Weights of a small GPT-style language model, trained from scratch on English Wikipedia: vocabulary 900, 5163 steps.
Each number is 500 + 25 x the weight over its row's rms, rounded and kept within 0 to 999. Layers, rows and columns count from 0. Numbers have three digits each. The size before them is the row's rms in percent of the matrix's.

# layer 12 attention output (transposed), 192x192, rms 0.159, rows 177-191, columns 0-95
087:502488546506508500496540537461489523506490501525509525504457471507475516514536490492502492464514499513484473491522494473508483530519521500498541485492432528466494521519489497520490539525510528540503474544536512511487537471492508525459485487519478495476515491507483482464505485548510500504
092:495467537515496491497493488457559513525495472510468556482477500484491478437513483495506515441473506487510514521507508483477502506518501502528464482470485529514496502495451538541501504506535505484494515457490490510483504498501498536493475525496494454477489497487546519481479513530508479461
088:495442485513516468549469452531544484462552505553495468502518504451494486514471519485498498468504507490505497499492485520521489520486505484522534498484531482521505484526522494495544498472547510538501473524528527500517552545517485502452587496525503508459535479487518489489504537479524505547
088:480497483497494580496495458490492463523540492470490525502506520489503479541499514456569473497515499463509485489514540487504456490505491506515485538450486497524504467489530535506465482469512487490515464472494502494503558511456494499501507531479522485541495514509490491493491495451551486522
090:553491526490484499500504476463497522480529538465487484478475455459556508508481500553450464482527527519454468437484502515487507463424493512497474514507511475492447504470451512485526510473501478525521460519496482488508488484513483552508507511468486473489530478486455511529504487452517497516
092:449483442520513508502515437477505563481512507508524544552488473492508531471468451488493508484505493516485488500496511474472494500529509520485494518434466505542511497455486504510511490502463508513479495485497468507515486464535496487520483497520497508494518500502524528454492487476482450460
096:459466530429469520456434554472514483489501504517497490506530479497465547485475491529534460542533522470520474482494501489520472506519492525504503526496484499516515492492466517446461496473501527517493475506533510516489494559497515483495489499483529443551489477494558473502510480499552467430
095:501525431515470518482504497464470493536487495487475464514479528486475511471484512506520572501533490478492520507491502486502477543488509511476477517473512523505529516493465538520499487530507525524510508476531446508463499479535523497478509513527480494531503468530503490528512464492510475463
089:486499521535517531522462477507471531542489459480518453437493538515461464500441489524479468478509509500503496500536541469518506511493502474498511483478442530539508503499458499511497495463538493498491485500492514520484542448519488506536529476516515509492459507477501514529552505462510463491
089:512507499525565507495510444490495509527497483481510530476479503522492537483500439450471510497492492495471527478516520477467480512483505522512455530495540471459502474496482498489489487494477509502496508506463503529512486546483542528467472497509514468525484464534552503497493581476522486467
091:530522567507523507481529521480546517497505517504506546488499505551469479533508500524544486504508518479500500506507484505497538490482507522503526520499477488501486493488491502465574494495533505487504533528500466490508503524573453520508461520531540471524497463517492492544493521519512536500
096:512513491514535486515522507506527484492487532496483512462507506482491491476473516469498492491513493559540477478516469522497518440518505498482516486511501511489524477500514512574482481506457486480483498491556511524516480471497506494507499488494488462535519500510531484479483546522500467489
104:531493527460527454478505521531525522496463551479536506509507488491481482542545526476531490512538468465535512497499514498490522536455465476488528486531540517462541513479512510475484496504542495469473479491532458502501531484516499473490483505460491453497486484491494505512549553500453486497
091:478500552470493476514530464491539491510527509491477477486513490544489462546463466464454476495571509478496493505517474498491474491536460477461485454496489524507510499492500511489520538430511501469474488533494485509545499500497494463478513501530510523489533529478507494466500494503494542480
095:486530494459529509561532463491468479494509472519527498472470492467519502532484491511472512509490507481523556523519475518514528491515510499506538495523494509505452514523487481535471503439420494506457476507531516533506536531499504479499520468495488492499478528521504510499505521507494480484
# layer 12 attention value, 192x192, rms 0.207, rows 178-191, columns 0-95
095:492539518514508479429556530473475503486490465472537514488496496454535456519494473457486428516489479456489501460505518539508478503502482521521501474505511523490502511481511475508528544564476527497477520481508468510510508502501499510474512510518511509469542483521482439531481497471543461501
092:485485493501473448533477485496525509493511472533488461459532471484506505450507481511489452511476453536503505483495472472464495482523536528511503439520498476504476522532521491503500502486486518506493495484510450494501472493468513453506522494497480490516545493515526540519541458488461490525
093:466489491515474507476481518514455481522506503479507490478502488445486520514557547515529525488540493478456521507488527446478459497480525495526461508503521533489487457476508531540538500494491523535520486528526516517478491477522527536506495455519521505514506482483514476527542481516496485484
087:505481459509499520496533486486467495520478527556501506490466443571518478503490488492481479492477505517530511518489454496489502521504461476505483486502471456479485524501519475492506535494478511539465507510481463499497498522557458480441515462538511485496470498543524487438490536513507506463
095:526522457488512528489435482500471507509479494488508519528492523518515489520501503504474490518542506541453510442512505508531496535468512534497482491502495487504492522535499539507528521531532532510563495492502465514523527493520525532533518472503482506512505456528480508540506510534510452510
094:470514535558492535516536521512524492527503520496435503450499527526515468512519532466505502533532500499499480536479520508497477491494548512502517484520499541531507498495514519477538506442491474533487483513491510474543518520501537537505550507533489469541523521545522523458525511537456457528
092:509497474544492527500465484489512485520503517531516486495516517483528516541493502524534462518503490446465520502514521495499490508519481479468523498485444510499510475527535510509486520506482492487514541476487505525548500496462517499538473482463465452514529477478514505515434490503465472497
086:488511526488454502496540446472494500512524506510502494462480487478482516489527500479454518526531470459553508495498481513514511481464490505480508519518500474533515482480498505487513540479510506477530493496524454430473508549464484521462552520471526523498526478462468495511457485504512470444
094:506507494463495496482536501509519540516462499495525583528475513496523502494521527467498483517558470528455504457491509483512532480473507508500514498461516502455501462466495471552507543539477526507521469462482542526531479489546494482534480482495505479503479470492486481463523468474478483462
092:504490530507498511489496534525546484483485481490501538512437484507560478485502464493504483492548497478546496498506559474508506542533496518490471526492493498458496499490522493463491516500495524509547514468488527500511507475509533531473473514496497524498519518506527501466525502505534497467
096:509473508517517451470502529524527505495495531517491456505492510511519483499514527484472480492487477466478478516498534498467486487510474516522490480510489474470474429476477489509545491531524515533500483521528506481514502499509500455472463510494520549504473484502483495498524489484509498491
107:493516535516493504518479547477530481447512513483501527486516497529473469491537505521494531512498464501497477494548530515478506557530474482456519508525498501477508515481503517487498504513494492490499529449475479517510533488498495451422479502481517502525474507501458502472471492496515524474
091:477493519507467546472491519501511539460510504548524453508494488537486533480497498503502498511535543496473501452514546525495503467491490493487463532487503507527516443500468526475530511458488500525478458501536458488462483515524524509498467493526458503484474505502499519522521544507518497491
097:480498506478522517502491508480538466485517512519547469493507450523489506501526513481515474508529513530440509526498503501483552509496547450505486459474473477515510491469452535508510480478558509472495531491554514451493495514432496502481444506510518524498546543496522478486525477499464504467
# layer 12 MLP gate, 512x192, rms 0.188, rows 0-38, columns 0-95
098:488526456543499525527502529544519507506485510520511520516511530496479541543485494529528494472502501502513531498538486491551522536461514491549474522484507482541496482487484482504503550480496508520517474501503490531496502506477465493551522478563515479540507517494505481488437494515548495511
100:489500515505499494475500488502505517466540468492518472504459468524481486503529480468514504513500504497505490513467453502540490487479514537500489516479516484508478456498486516501486580503493480481507467553527491527486491483480522507474525538506537494516472526506492549503525469498506542456
103:473470459507499505513537494471511491498513498480485510503509540525483494499505468516549548470510467498497479498509473491554539465507511469485450521491472498518521495472513493509513533479488495510502457486484501544512486476469507530460507464538508498501467503522512497486462481525565499497
097:444504500514533469475489509490502535489545519480528506545489516499554517440536488515503434511482516517560485506502482475502485466537505488519502490497514523487504500546494455537519507520500537468505507494505473461498466476533504500514486480473511500515499504503520522554508524494514483511
102:498487508509509499518498506517539478519528532530481503481474475508525480495500500529481518519471516520545504516502486509559496543470506461528513472487516521515554504489488474475505543488502486479455468546509475527498535523479541474482472503520535525537463489475500510525511498498510462528
099:540511526520510481514474492511547528529483488494483472501508545492514510477472513480502497486492514503452519508508465538497478513518487517496454475522535536528470487504523542534533490458413467513494510554468479498480485508524486453501484467499510474516486481496489464487477539498514529525
097:496475438419503515531463497498523536473505515495477490517511470514515506503466495469522484534507538519472509553514446525491508493508491481540510505505504490518495541462490493490499497518489479437536508479490494519512491497487496475512507540533499524538514512496468483448503472518539490526
101:523484477490498492496539455510520486446504518516509544499528454535527512496509517507467478480546458530491507532451541530518508503485510516500488488492517492509462549459557534528473516486490474584516505485475497519491507510482502475505500523473480488510533474512531507455471470517522534555
103:500466491495488548480439468515520507455525489558475499510509538494479519521509534537488478488526515503537470557476539503521535510530495476470486455521476498462445494509502475518458499527521467524484513513546526518501481478505497524509511516542528498484502527487461515542477539511490516482
105:498457465462459458518539495490484508463463514507526470487502496511460535534514536565531474501478488533538504539518520491564516515503478436478519516515522483517489492510508489511480509519518489543507490502469498503486497496489496497489473516501520546502467506494494515531509511518506491528
106:455507489489503498454493467488487499478461511475470539473489488504506502476517467457489481501496477509490466448457510504467502498490538466531486526504509486525479453516508512536491507548487512454500459475490532488481487485542507546522508490480521514509512517519483556461499501518479526532
102:486485504532551555480543425484510486501529478493489506514502533535469490480483490505467501494470514493446524456491463472471457487502489476521458500481547478488470498490473521501520482505476547468477540476473467503441514522480505529468459518517519511523517497551466536485529470490476500517
100:490494495487502496511507525460539520554484537482481523534481491517530487537486500492514513472491523482492540480495509469551482461444510477518443533509533526518532482458535526536482538517494503523491520508494519505517479460490537493509503521517488525551547476493547508530499498517512473515
111:473471463470491518519565506499524522480488503495459527484498464481501537502508533525516477541493531473503489560490483533515501488551473535495502480494429460466482454528522428462456540497470529532500500532490497502542488528490511485500508518466460519480491511503455479511514504483504536534
104:459477454493531512504495490523477492498494514485481482511543476497525503506545521487514520489527477484519509545517511496509553491505505478473543480539465539467480526487532513497509492458491489518533523483478432434540489487487522490542550481481499498512472486508505513518481466504477528553
101:454497523511486454506502470492485502549460458516487480557507478500521514470476472470519496512505492511456493531502512558460518516468500510499476514486504468466528504509502499515504519505507476493494502479515485532520482517525474491537475539526485506473469516508511530530480466475532483542
093:506508464501486496496526501478478450467492549509508461540528500477534486482506521488527515532479500538509485519574554494489495513514489517520529495484445490476498485508464456444488498471492488485507500532504496497462509475451526494466511460518460505536504476489482487482468544497548512495
108:509496461509494508488492451448531532537477491476518496469451519446483534515511474471491496485510465472529500493514530521482457517462498460520484513508475455525467483476515448467509473493467516491520490504504478474502466505497463465530514513506455523506488507513523516448557519471473466499
102:502486459502475474529497485474502456521487481542504503495519506506499515509501507501530494562474509489475507466478516515523479511485499531448476502524501526513488499498497481551546542469504525546474450495525526532510549480500456508523501485478492554496494466526477480544464530494517473516
099:501499504511474507501481514490462499493470503545518465509494521503453493514506460459480531483535543510531520467496533523539538495502506460517558493511519597504480496537530537497511533507543470545535505496495496509531514495502521503492503512502451496497452476481507552493531528479515511486
101:469489444533487496479527484506489507505529500526495486527480487455514514500474478498462494495527550486501520509451529509474508473478497496510449498493516491497483458487499520495514532503497553479469467492480489480533536503503481512506486489506511516562492493457508511516485511525532495500
095:462520439534502507542460519500525463510510529502552477494520516499531485465527506532493530512519488461515479520493464506517481499541533515508496486500518525498507495518518498498473487516464489479539504494506509530484530468502508472451504544474476498500523527502451458516466486481493525504
095:423505502482506551507484496468493482538489451487486522459484508535505511490494474524499493520516487498474481525527527512507486532484481504485479478440538524506502487505491453516529476494503509499497486482498553487507521482511556526499473489468507521520520474506478534454535558503488523495
104:484517477500526471484477513538555536456496531506519460500489492518501458517516502518465480498466526485497492486533529500546498482481503522474525498488482544466511543473514535521502522526535543497472532517463499528459518466528531539524484500482524516503544471473539546531502470498475531486
098:506525518494502519526507479500474509515490478512527475520488486515502517474505519471480514502490488513483485560497522488489439498528436487505515472491534508489527469488475491530559463511490520480504482551488495491510487478512449508479505503462518517494498476492502480501470435461500500484
104:471498512518452522542488493545518488526516506465485499471540455498542467490479552483484500549529501485489486469520501509547504512486507522492509496464511492529500516500450459524490517510532463479529471547519502492485483509515454457480481511436542458532516498493502493522481522540486510565
105:529527440481529556501476507473557463453516461488518564481462458460518524523511491504483525525492521480488505472507505508478484472491514483442496493482509549490472526512529515460472508479514516476502504489524475519482513480517460516481512502538477530490510506431468510532500480524486533476
102:477456454492467500478473516482499506500456517513509488529476486503509483456520497448464499545517504498488515519507488488480514540477501546522502508526519494491530486517487481485486522526543488483497508478480502504486505453498507483514487512516506511524478544489482509477486509513476429537
107:508504509469525540482529458526493510520452517481503501513501479491484552470531504489537503506513472480494480520560511528501490528535533500508485555510485523480481485518521510487486515474572478539487484480504493503521486436535501473495478519472502531505531532510500517459492468456524515465
094:521521480483496504499495525480501573513495492494496477489526515492487519467512464524552530533466494509493477494512502470505489530537491535516450486482523496541501533475470528500459494433514495456496493502495507516470532500451490483479532499499496484554500477509522472491511486562520498541
106:524497482515438497500508496510488549518526502480514558500497483505497477486543485502518536497469482540541483503507527525456467462510537526518463494500526508476525487512538511521541517469519493484535519499553507491481494518520512471471514465498480492496519487461483525465508475537446476461
094:471508527463472552490509502478491478525488500520531495473506512524487501492513547438517492487507540494510535497495514531505498502504509517552509453522525524499481499473511541480474519502493506533498512489546483482495506548522498479488494527500483530513504470529488526527510446446532524521
096:516506487505524522499505491545538516521479534493485532490506472496493476543584489500505528499519471486538493482492438525484522520504460501512507486497485506517504534530462510494511522493475492490558518510504470535520527516529513546500498503482533488478500502464523518492453534523482489503
094:490485501513455473482484508492487522449542452526496530519513506471495551475540487512465467504512462527501489506516550522459455491512538477519489488474504472506476482519516504457495513559468497458480480493510513501454485505453519451471530534514482496500529499528492476472503485495482516525
096:493468505484485505489494495517508519505525484516538515491486528501460527510549478522455497536529471488496536501504508520485499505533492516465536545482478493515526534485434499513488492459537540473489486500481507557554488431530451490511460498507553476508493482495510497495498508539530521487
093:489495524516499510448540507488508512485462514524471497490526493462485521516487538488491478505503508439470522530523498466492526516515532510520473480465525427491503479507504499513504479485484478489489547477486498531497498493445478552511494459463500500508460491500493479537529487474474455488
094:507564485434530533467522524478500547474512483542534519468469493527508492525471559458527488520481543505461490508486489521486489456498537515486501472532493486499516525484527516461495504482466462464480446507488509529503483501554483485488500524539515549472480452534545537518512502502466494501
099:487505509446494506554453456467489472498472521540469462478486501526517494526470515517499499543566522532481489523543524523542580496476484499493547533509538491478506526509494499523484476522454537461499499511482478485458536516517484498492493491557496483531464518490469470473525488502518498499
104:501484462490496478504468512512522464551491522475521487517525549515472489495487473528524522533473545499532523458484513509508508474528460458501485449499511529506540534492483529542515497474509523510466530499508503492515539513503483489484527473510484493527504521502468500495520483541512534504
# layer 12 MLP up, 512x192, rms 0.196, rows 0-38, columns 0-95
102:454559512524482527506468501508526483487493497517506502474490458495529499522480496525514481555501500481508428503538503519527526491529506498508471481538464512521510487498498506482478463467507530521504486498500491480577512537481511493496506483506513511511499491452534497499536479458447446522
096:508482464475474508478493472456480511513458494457538479520489475533472490483505490461515501529443512496487523488510515485452506476483510532478495485462450512506505513506495520481519509488536502585529478461477548476504501552509528485443520510530486498481471536496501551468471512553472473523
101:507477482476516531495489452502482466514497497494500519536496448504510526482488505488497527487490516506537467512488502487508483494512491511558511482545504492524464538523495564498467467520482511498527537491506513462469514511565515464521530510511506489516533491498481523517483492449493543513
103:519485472498488477557490520480477457504463525537504540537496480487493477511545493504470520467469494473495497494477489501493521530488501497472541506537483518505543527500507553525484489538470475519457487459507539486487546494472464472504520525550525499498531537478508518507476511495495491524
102:484514489517517484494520518500517513513468513534486497501476489519487512431465458554518529512486479493499464474470522485497521513466520493514488472521528473495515525511520523528560533444521480461502524506495500492492517494485482484479501505541507495516470467528510527471481537535514501513
092:486509475481445493515481501537521526493503517509482527460513527521515521461457490458501478521512506523518465541494490504497504497499494535503440478468469485469499499519496486482533510477492500526471457533513477509496547505502424512508492467445480473496502521523484505485545507530495551514
098:530527463490445482507498501489499542497489484479484528510493506492498479460540491433499481531522509485520509523509464507470518487521481467495520503479507509533533513482512532552505451532507530494518548470514511439530515478534497500484491487534514519570527503500518521511525479500521512491
104:495530497524468476498436507475488520505530498509495468481489494435504499470506534513506521446477536498480429488553478495467514501482520474469456497520463470461495505524499481506468451483500512493527542498484566451482482501482436501480505493466532473509504508535512461517508490519501505464
097:492454502545524456522525533450478478467514462510489531526490473580528472489500506479508507515492440500495532477519509522485536488496498510496514546463477485480496521476499535469499497458479506459465484508503474529473539484523480496491483497494473483506468490476487521467456505456487503512
100:468476525509489512510526479481509490476463533523506503540532516492539543469478539497520472494499477480522477470532493451525476478463506489495526496468496527493513535457481478458509551491485519467494482506466496511463482498573468550477498471513487461480505501443505510485537559534472500475
108:509536478536493518493486526493509483496529518497471568511531510495474503489485485497516525523548525501532482461489501537524464481496476509511527490522528520471506506509508512482496492458486508479492536476535488480542463492504511490489490466518443495515467500479524546505473493503476528507
107:497529482551530493503504488504510531519463480489469451461471486530467500517540517508505469516472459545454495508525480505520482465475519509537493500490547512523472523485503508484515501455527524498504519469518475540487504508439518494492457494510542527504524465520504531490489456517483536475
104:496484506522480491517487479514529490462497510461440531473510492457478510497479499476473540481530482545514458471521472508497528509526520525511465538508441500516505551493525498513522465530507517467463535525471464470480463478527475510450490556498516491459497482487515508498509484507480499507
101:480486482500521523504492468481516528479497446463484502487511477495491519505524526574507470552528451459507466510508505506541538506529497535513487488503511488532468484510508479516450508509458511488541473548503483457501492544531513492498479519553537567529499509516524458503523526527514517510
102:506486539531535486480533485447535508519470488542529500500467533533492440465490556481486487515493544510495505527521503497499442510518518494542440512457477504514534528511442485537516498545514464521498472506509538503476483494527533516488435526491494467488487479516480438510503515477494485519
108:489451557522500490498488516500487523489513490496504516452512512477494450513472477522469526510492509506503495487528494451537551472510555509479481494505512502525454484506504528491508480507466496468505505503450484499501561509466539495470500461511528523538460479493488437479493507464489519494
095:483501527465512481469486488550482501519480489494503538512479528567484494523464507440515511436462469466449509476505438465469465501488498509484489470499502516512498510515539510524513489480510488477498502506502526511486474485496474548500498480528479535493487466518518548476490487480525543513
102:499546482453500459468489513550523453506470497502514474535480497487537492512519463491472548502450507509517473491547461511460489473510492495483488522471484532489534466501463493483526471512537520508492461502500511507463468537519487495498505474541495502470507478496543480516570545541517505474
103:461514497489524464531464492500501516494539471536483566490486518544494500548486490485489537505527480446475491523480527488461505513502543517475451515491491507513509456517513496473487519501545481478486483493476513504480530505464505496486483503490497526555516501532498463547499506524477495497
100:496541496491530519470498509500480477519471531506529529513552525497532494501448489531473504513483528486493517468512470475500509465468503519541490443499486466510553561526495459500487484467478504489462463495513547531503488467507502486505486536521560487498498506516535463473476514539522480499
096:507521506499521481519514474510529501559535527494569511522542495476474463511493470538577473517480458538481533510509483510488486467512486516441487489502523479502492530486472474457528521509489474479492460483477525502524535517514481527489516512479436503433539527498495479533515501502519501439
098:465482496485525484515446548484541488516482515515491505503461489503497515498553523449528493474517472482468521520478464495488492509433490490479518508543468482470482484507470497501490466528481510500522471502484432529482530494555475490483458482529470513487534477530510460518465475494507527468
101:500475542497479445491559486489504528489520505528482478530481507507496545527513497442504525484525501475492487512513513515483544529515514531535541516528501479508512536474518448502461514521475485501530498488493535503432503479458481455493513458504517506490503536531504488516474448492506431505
098:526474480492506507467515477534514533485525472508467518468490462545550523487505516518452479552511537463526458542513511482516506484503522501491523469507516512511500519504491501483513480503498508473470509491489453484522518491545498516487499522521565486485513542513512477494446507494503521485
097:508496505463478466494512481495485539431525472508510490495473484489540456462534513473511492503530502488523513527531496501466530525494539475494507540496503472477524488529523543487464514528490524480558510492463510482466473531497535492489482502491491525506507472504480463531498526518477527516
106:535433467510505512486504522526524441479517504514543497548484521478522511504536499517478439455533495510486472442513487463514462496466498480491499535512517490521480466485489525471515506503484508485513471503486508535513506516540544522496532517518498506489460465501475495515548496510517514469
100:485493472524468510516510504469539534520477471508484505464497437484505491545525471499496475513523487522504462493503475504491533462477499479461503535492515522513524502486515555455492509522468502505523466496546492525468542536569548510485515527532529485518458501462481486543490529491481518496
097:516540402511497511479551544502540471502499484538513493543492483457505544491521538486466467507502475473524483490502544519490490515496485494497501470525509505511502515506481543470519522526488514472465492523498472471467469475514477483508499515496453498457521473516551486563498510486501504481
100:463524535495530527448469484492514487510514520458495496480483508488510508499441506455523531505529509504526512511492527514484529557502482456486502523520485514477525477500485526492458520487515516517525465537538463487442480437484480511515480511485523513458436517507534556481476523516508517513
089:483453483475504481514519472517524447488516550516492556500511512492524521518461471485455492476472501487496487489483518464473509460491519497496517539516487487484489492535489436517527496507514514497492497529515498475513510486504505542515510524491476528484517514517526473528507493547479490485
108:493506525522449493509500444512524466488485494470483484459507468499510531481482557478485514518514454441474494525505527502555513515536495518490469500528470536536465523515517471507517477522515526487462477507539503472506480472498460462532479521502493542442520497545468510495502461475552492514
104:505526501472496504475519477492451526507522489483502527486525523504488477489482507502451495492521549446557465521486508514491518515507506509496547510527549489460516555468527480499463466479514521532464525530494476467495499463507505496514547532455535470469514497541512468507487521456518516529
098:542532487484516435481550518500471507506525559499510507484445484467484507530522487491433499531560521536469481464510516525455487509503478501463522482516515472481495451505498475517529499494434527525488495497463538432539465507497504512480468491497511516500521481519486488497536502522499488520
097:479499512505530497475518520471505522464487489507474462483459489532460492520490495513477470545509462491518472436514547471483485495484490519503473486502530511524511512549492511496495506474522491511498504510537464465535477575468525528503515501467526508489510504469515499505470491496470492532
094:508540469516528485474478502478499475522498530492516466519518496490530485538510526506513534472554524517512491482509497539500516492495511471485509479564492532485502488512490472525506555473510489503478508487484500481434502524482501495487494512496499537485465503512472478481466548521528482470
097:511398487514520481498517479544507483491516502469506480511519508477471506466453500527466524456535506475546476521506512497526470472511505505506528456511524471513483502516500541512581481511506477489507541505515535516512456521506480550534500524545477548479474501533508494489521488495525489501
090:529533504495506507502490535480528517461507459534508499513478539528490509479445495496531474524482501524451524545479511485484486495516470515483546452477515494520534512514519489506535502495464500506538509503515456483500560508518522457498504559515525476485502445460518545488454490536516516497
098:488476511517510434506503471533500469526495559506557486482493527470497511502504495507489527474462443471491472489472524454477450502487521509524520531542454451528499509523493508520461465478457479495518533490484492523458465505489506546498520525498534499500507516489528515481473508475521491515
104:492520551496457504514454521504507502460466490531503516511502508492499443553562508533555530502497448482484496484509493478487490529481512495497508508469495523480507516490509543496528461491502502489509465488506514508480540518460479460473500503482499498507494555459473506447518514518527480531
# layer 12 MLP down (transposed), 512x192, rms 0.186, rows 0-37, columns 0-95
099:517536483492543528496482482505463472501462537512511464517495460521572501518496473462489505494506501496480493480462538519474470515489465468500494505476469513476487504539505486482546439484482485479515474537477455490478485466475474500453486489472500514509500450542486499465491488492449497491
098:494497514513530519509508502469514501513521497521521477494503497476500501505452506527502493518507475521537523492465528520530546518449509528467550493511522495455494460510505489537481497505454529517473497470460459522487534495485473494437461510478537530511466503497512510516459496462523496468
102:521469499473516505510517475522537519494476496465465464430513492485455466451489467556536480481526513493518470510483493493496499508464489465489508501491512520484555455518512480519471469504499515517536473488514471470470545489494483452513496523464449489449536496532496507485486509470501500525
101:477479478531495501507549561500502505507472516517504494520481470498467451451542498502522499471491530465529509536479512536479485462463551516506470515527522448500571416483485520506488461510497519544513497526491511482483505524515480505491552510483479485489496479511510519527479518488523511533
110:531530597497424467491507510488514479512496474528509520495506463508463508509545452498461528491490520497539486460476519496519507526477554515486445506486494446498474556513475486476497493518498495510464458493506498506515461537498494454449514506463477526495484485469517511482491530478512475457
100:502479510540496511522468522422518477480529530500515437500536515541495520522494482519498520497501425527450493547526535480494549519486525477479546521528485541494463544524500463502459527486528471475498467510499528473480465482518497498519537480550509479502520532509495541515505502458478493501
098:493477495523487487529505525521520511474501479493538462528572537506495505490526500463509511500445514483500482484497519496512506505522546482493455514500526531443475491510488534501499520484507484466509524492530483548511519537492528554497469476527485493537458497517474517481451518496536530470
102:550479489521512505481491487460523481522545464487496473519495467484472484481506498509501472473487493490482517516500470463534486525501496542528484477487467468494514526478536540519520455432522494494481530513496441516478466488511523490485477513546504547479524490492480496528502478532425500504
099:504522520513538519499473473515517511485450537507487492504553485451551504498482474450491533486525478494508507505508514535523485511487513518507478456522488516477471500501498499516548524498486509514520491513521487523497527549486489507531519490494514449506484538477537520465513543498524511541
106:477483554477531457488523474516505498430508472502528511530518513528472487521470506469493514513474508495514513486522520483494469475494536508529520487528501491529513509492460512475518480471506476451501503533479488497498500515473482502506472500471470541466462497525531521449471525467485474518
103:489519504507463519445501497461481489514494500509471478461484481505523514483505464534524482517484516467478519527506486523547499435490547447458506526513476523505457506469550520531525552503470474492523506522528482502509463504461509507487480503474496502465525535486526509489477512517520486483
097:521480524491481476529527483486497454484492489491491546505508464484502458524520504512510506505471496520528504540494529475494481526513478510529490496518517509494489496482463540539510507487480507469513538524537534481489522497463549494531548518539500501510480466509481459493507500435484532520
099:489536453513486463479530498480477479508466510467518533514481511496497527533467507466534494491516501508515495503505463476458478451497513543460460495491494500473509509452531520522561532509549479539503514462504532441516505499518516525550509504543527494484496502531530529463532489463471505508
099:510502521541497487531477477512510516466496483484506530473496453478459519471503542485468474513494493488497479535477465518486461540533502510478486471456514491474519511493464460446509478554525483460490504531489443503491481504459505532541502505527549485497485496488476520474476516515477522486
100:507496493514508515543524515557556546553485477483544476476507510529483473515509514503536468451495499478511497493500470500501528521493477459505458447503509539517507493536518493507538465504500457511525468554494462472490516495535480500485513496511522533513477554527515515497512487473504473497
095:514473424558527542504532498538464490490492540481477459478528569488524512470489491467526495535526498526476485516502475511506505492487506488521456486526519518518536531530529486499485484502523495515519507487525486517505544457472478513474547489568448474510515465493510494485518504495456501474
101:545471466538520519520493536534514467507514481515547468495549490525467537482504452514517492478479472493511482465491523548505523495481489487483511495505506462484466499520494505538505484525523500516492522490505466496527484505477479510518509474539470536474469475496514450475481477491501497570
104:541501527481479512492470466452483501491467492486507524510528517493504487511548491508473518432531546498510521513528444493555541470453492474505535489494527471499482526466492510507531491519497477503521497504504520526506516466455533522478525484510524576474489541536500574500536458488485491508
097:440544534491512469492483491503436490530499497502501482522487543488466498478486501521507507490495477493493480461509455476470509483528503524463499498519499577498474496493478467520478484514520500440517538518498501475502504531491513539468521488492512468478466496463524492496498525487490497488
104:526521512518496515499507496527549543526441499501534485463475466515470480520453500519528486529476491474530475497516477490517536520505478463535488478496515501540471521453513517469532486515502491541506508499510489546528499513530522475516469498518493485505496512498526537507497510529483521521
099:530478500471495558483502522494480485511546511523514536516514469461539478499486552492522535517536513508528496534467527479507526461520523467507473462517534461530513501522531519482511498492481477453493530488472484536464509472501436501435529478493508510497481512489486490486482501490512500559
101:522499572473498492522520540439438523483502515490493486564520498517494496499464502542496527492506509536491465484531507546521485494482523498520532502483474480480487486465487503528473503504484534534528512524538500485485538478478518525467485495499525510503538489503495529481514533490520509468
108:526464508494502517496476453506537509505473483500455497459530473477505514504516492464509524511552511525501510500484492496492530507536505504443526494490510473520496505484531516473519537508488496473489504479475506500488492463517537467489496475520524484512484497483517525463540504521538546539
102:485479489470498473504558482524456460481491538492516491506511491541515479505478521492481481510484522501476515519512407511492533519551485510497471502509502442559493457461514497491564527489463495505509485455499531496509496554487536517513507512470512503492483471472496513496477518530474491490
099:508483473512496521531517470507531496488497473513488511514524522504485505520487502548514489543520429469491481482506469526472532455543502495474516511517530519492491522539542531461496499461549499484472471460479500516491499501479490514534537542507483498501459482512504502566503471489494489504
103:560493514477581493511504528477493520492489484506515501500541554484488512501490506490515508499467484476492507495501508553535524523489507500498504506499512518496477535508491524504463500396465530467503472514500488462469569519548455454516470448516496524525513449497522465521514500501467498503
099:509523442515489505474525518434483482468509487496480466445511516532548555429508518485531521525512506506545569514498461472510480498516511524475524516502495437490472499491503493483507513500486530469533509450513513503536453475515524530489520470482512468517499502473518499484489498476512471506
098:482526470520516494496457486500504475508523535488500487491471504544486474501494543460475504485522508517535493515493500515502541511481472524479509471529470521520547495483498472502494485534515529523490518467511474535471543510506539549502491512529469493462510520481498524476488499491557532503
101:512460471457525491475539484509520537519516466469487549473441507530528495536507519481491504485515527499493526482466512494475490478509510502526457506490510456510564488501497478483546513494477488512438507525546531493476460499545510507502527479489448493493501517569509486505492473496476517475
097:498492523499503472467510475510477522506487518537548452510541557491501509470509508509451502480495479486448526469496507488444502503542525496506507485475536533479445520472508498481494475488483505491510441511490479525511479478470450502477476516502453548517501456476538504478487518495509490501
109:488571478462491498514470468486483515468449507525458478467483467518484514521515551508479510503496470522469492493504538442489491439510478509450515482527515489469506488500464507514465455518554525513492506512528499481526500488522519510531480473504500491490475511497515541527487473518493534474
097:543547505495471465487490480451485555539468486488509476511528517514508538480495478519477468534463528492476514452555495490525459458509501509502515533480532526506496499496461495485480491492454484490504449494499478479505482478484500490502553454525492509535470542486517499448532485552518493468
103:523545459437514497499463503506438480480518497499514496482476553521499510491515506491502504504503487477477492487482523464508483505512518514482518530503486475535467502502474524512495532515460442499484493529526522514531502513509522491564542499490537519541489536503528498536521457513504436482
095:505473566512503492495484500436504526490489526496506464505532499469522507501475526460514528452502481508535501498498527493468514536459513505528482446460486486502492495542466477508458529532492493476472512471493510529557434481467496489500503544459518477495498495507489529496477501527476528488
094:489523508528503477466529446478520520491546486482516505523507504508484514514541442479464447513493474464461519512523576476487488537497506489496519473486561456481501530492505492507527512504458477458511506496518494523500543532512499521515485508465464502505500549503495516479440477518496536543
098:513532454516505500528498487518519533504530486511491524487468488507504539524532491484460498499505475463515504500486499496522513534516494513482456503453459480491528501514538469539526491540512481546490530505504518499503475534439521479506491470501492464525468511513479488493522518514456478562
094:475508535521506472549476562461478475485505520467502515485478525460464486506545484523490508528515482535459511526492500468512517563519496526503515517494517510488452503534490479510502486501467518478489511484495496532530452432528532507536476513530492499523481479510542528547502539483506480557
101:506478535527489530497508516466494536504514494518524449502505501495495500503517483463506442499541489521513488523528515477470520442536477534460486537478516512514522509542489454505498475469446495485497495504481496513503509496528537486491452514537523548467496480504547475523528468502446519459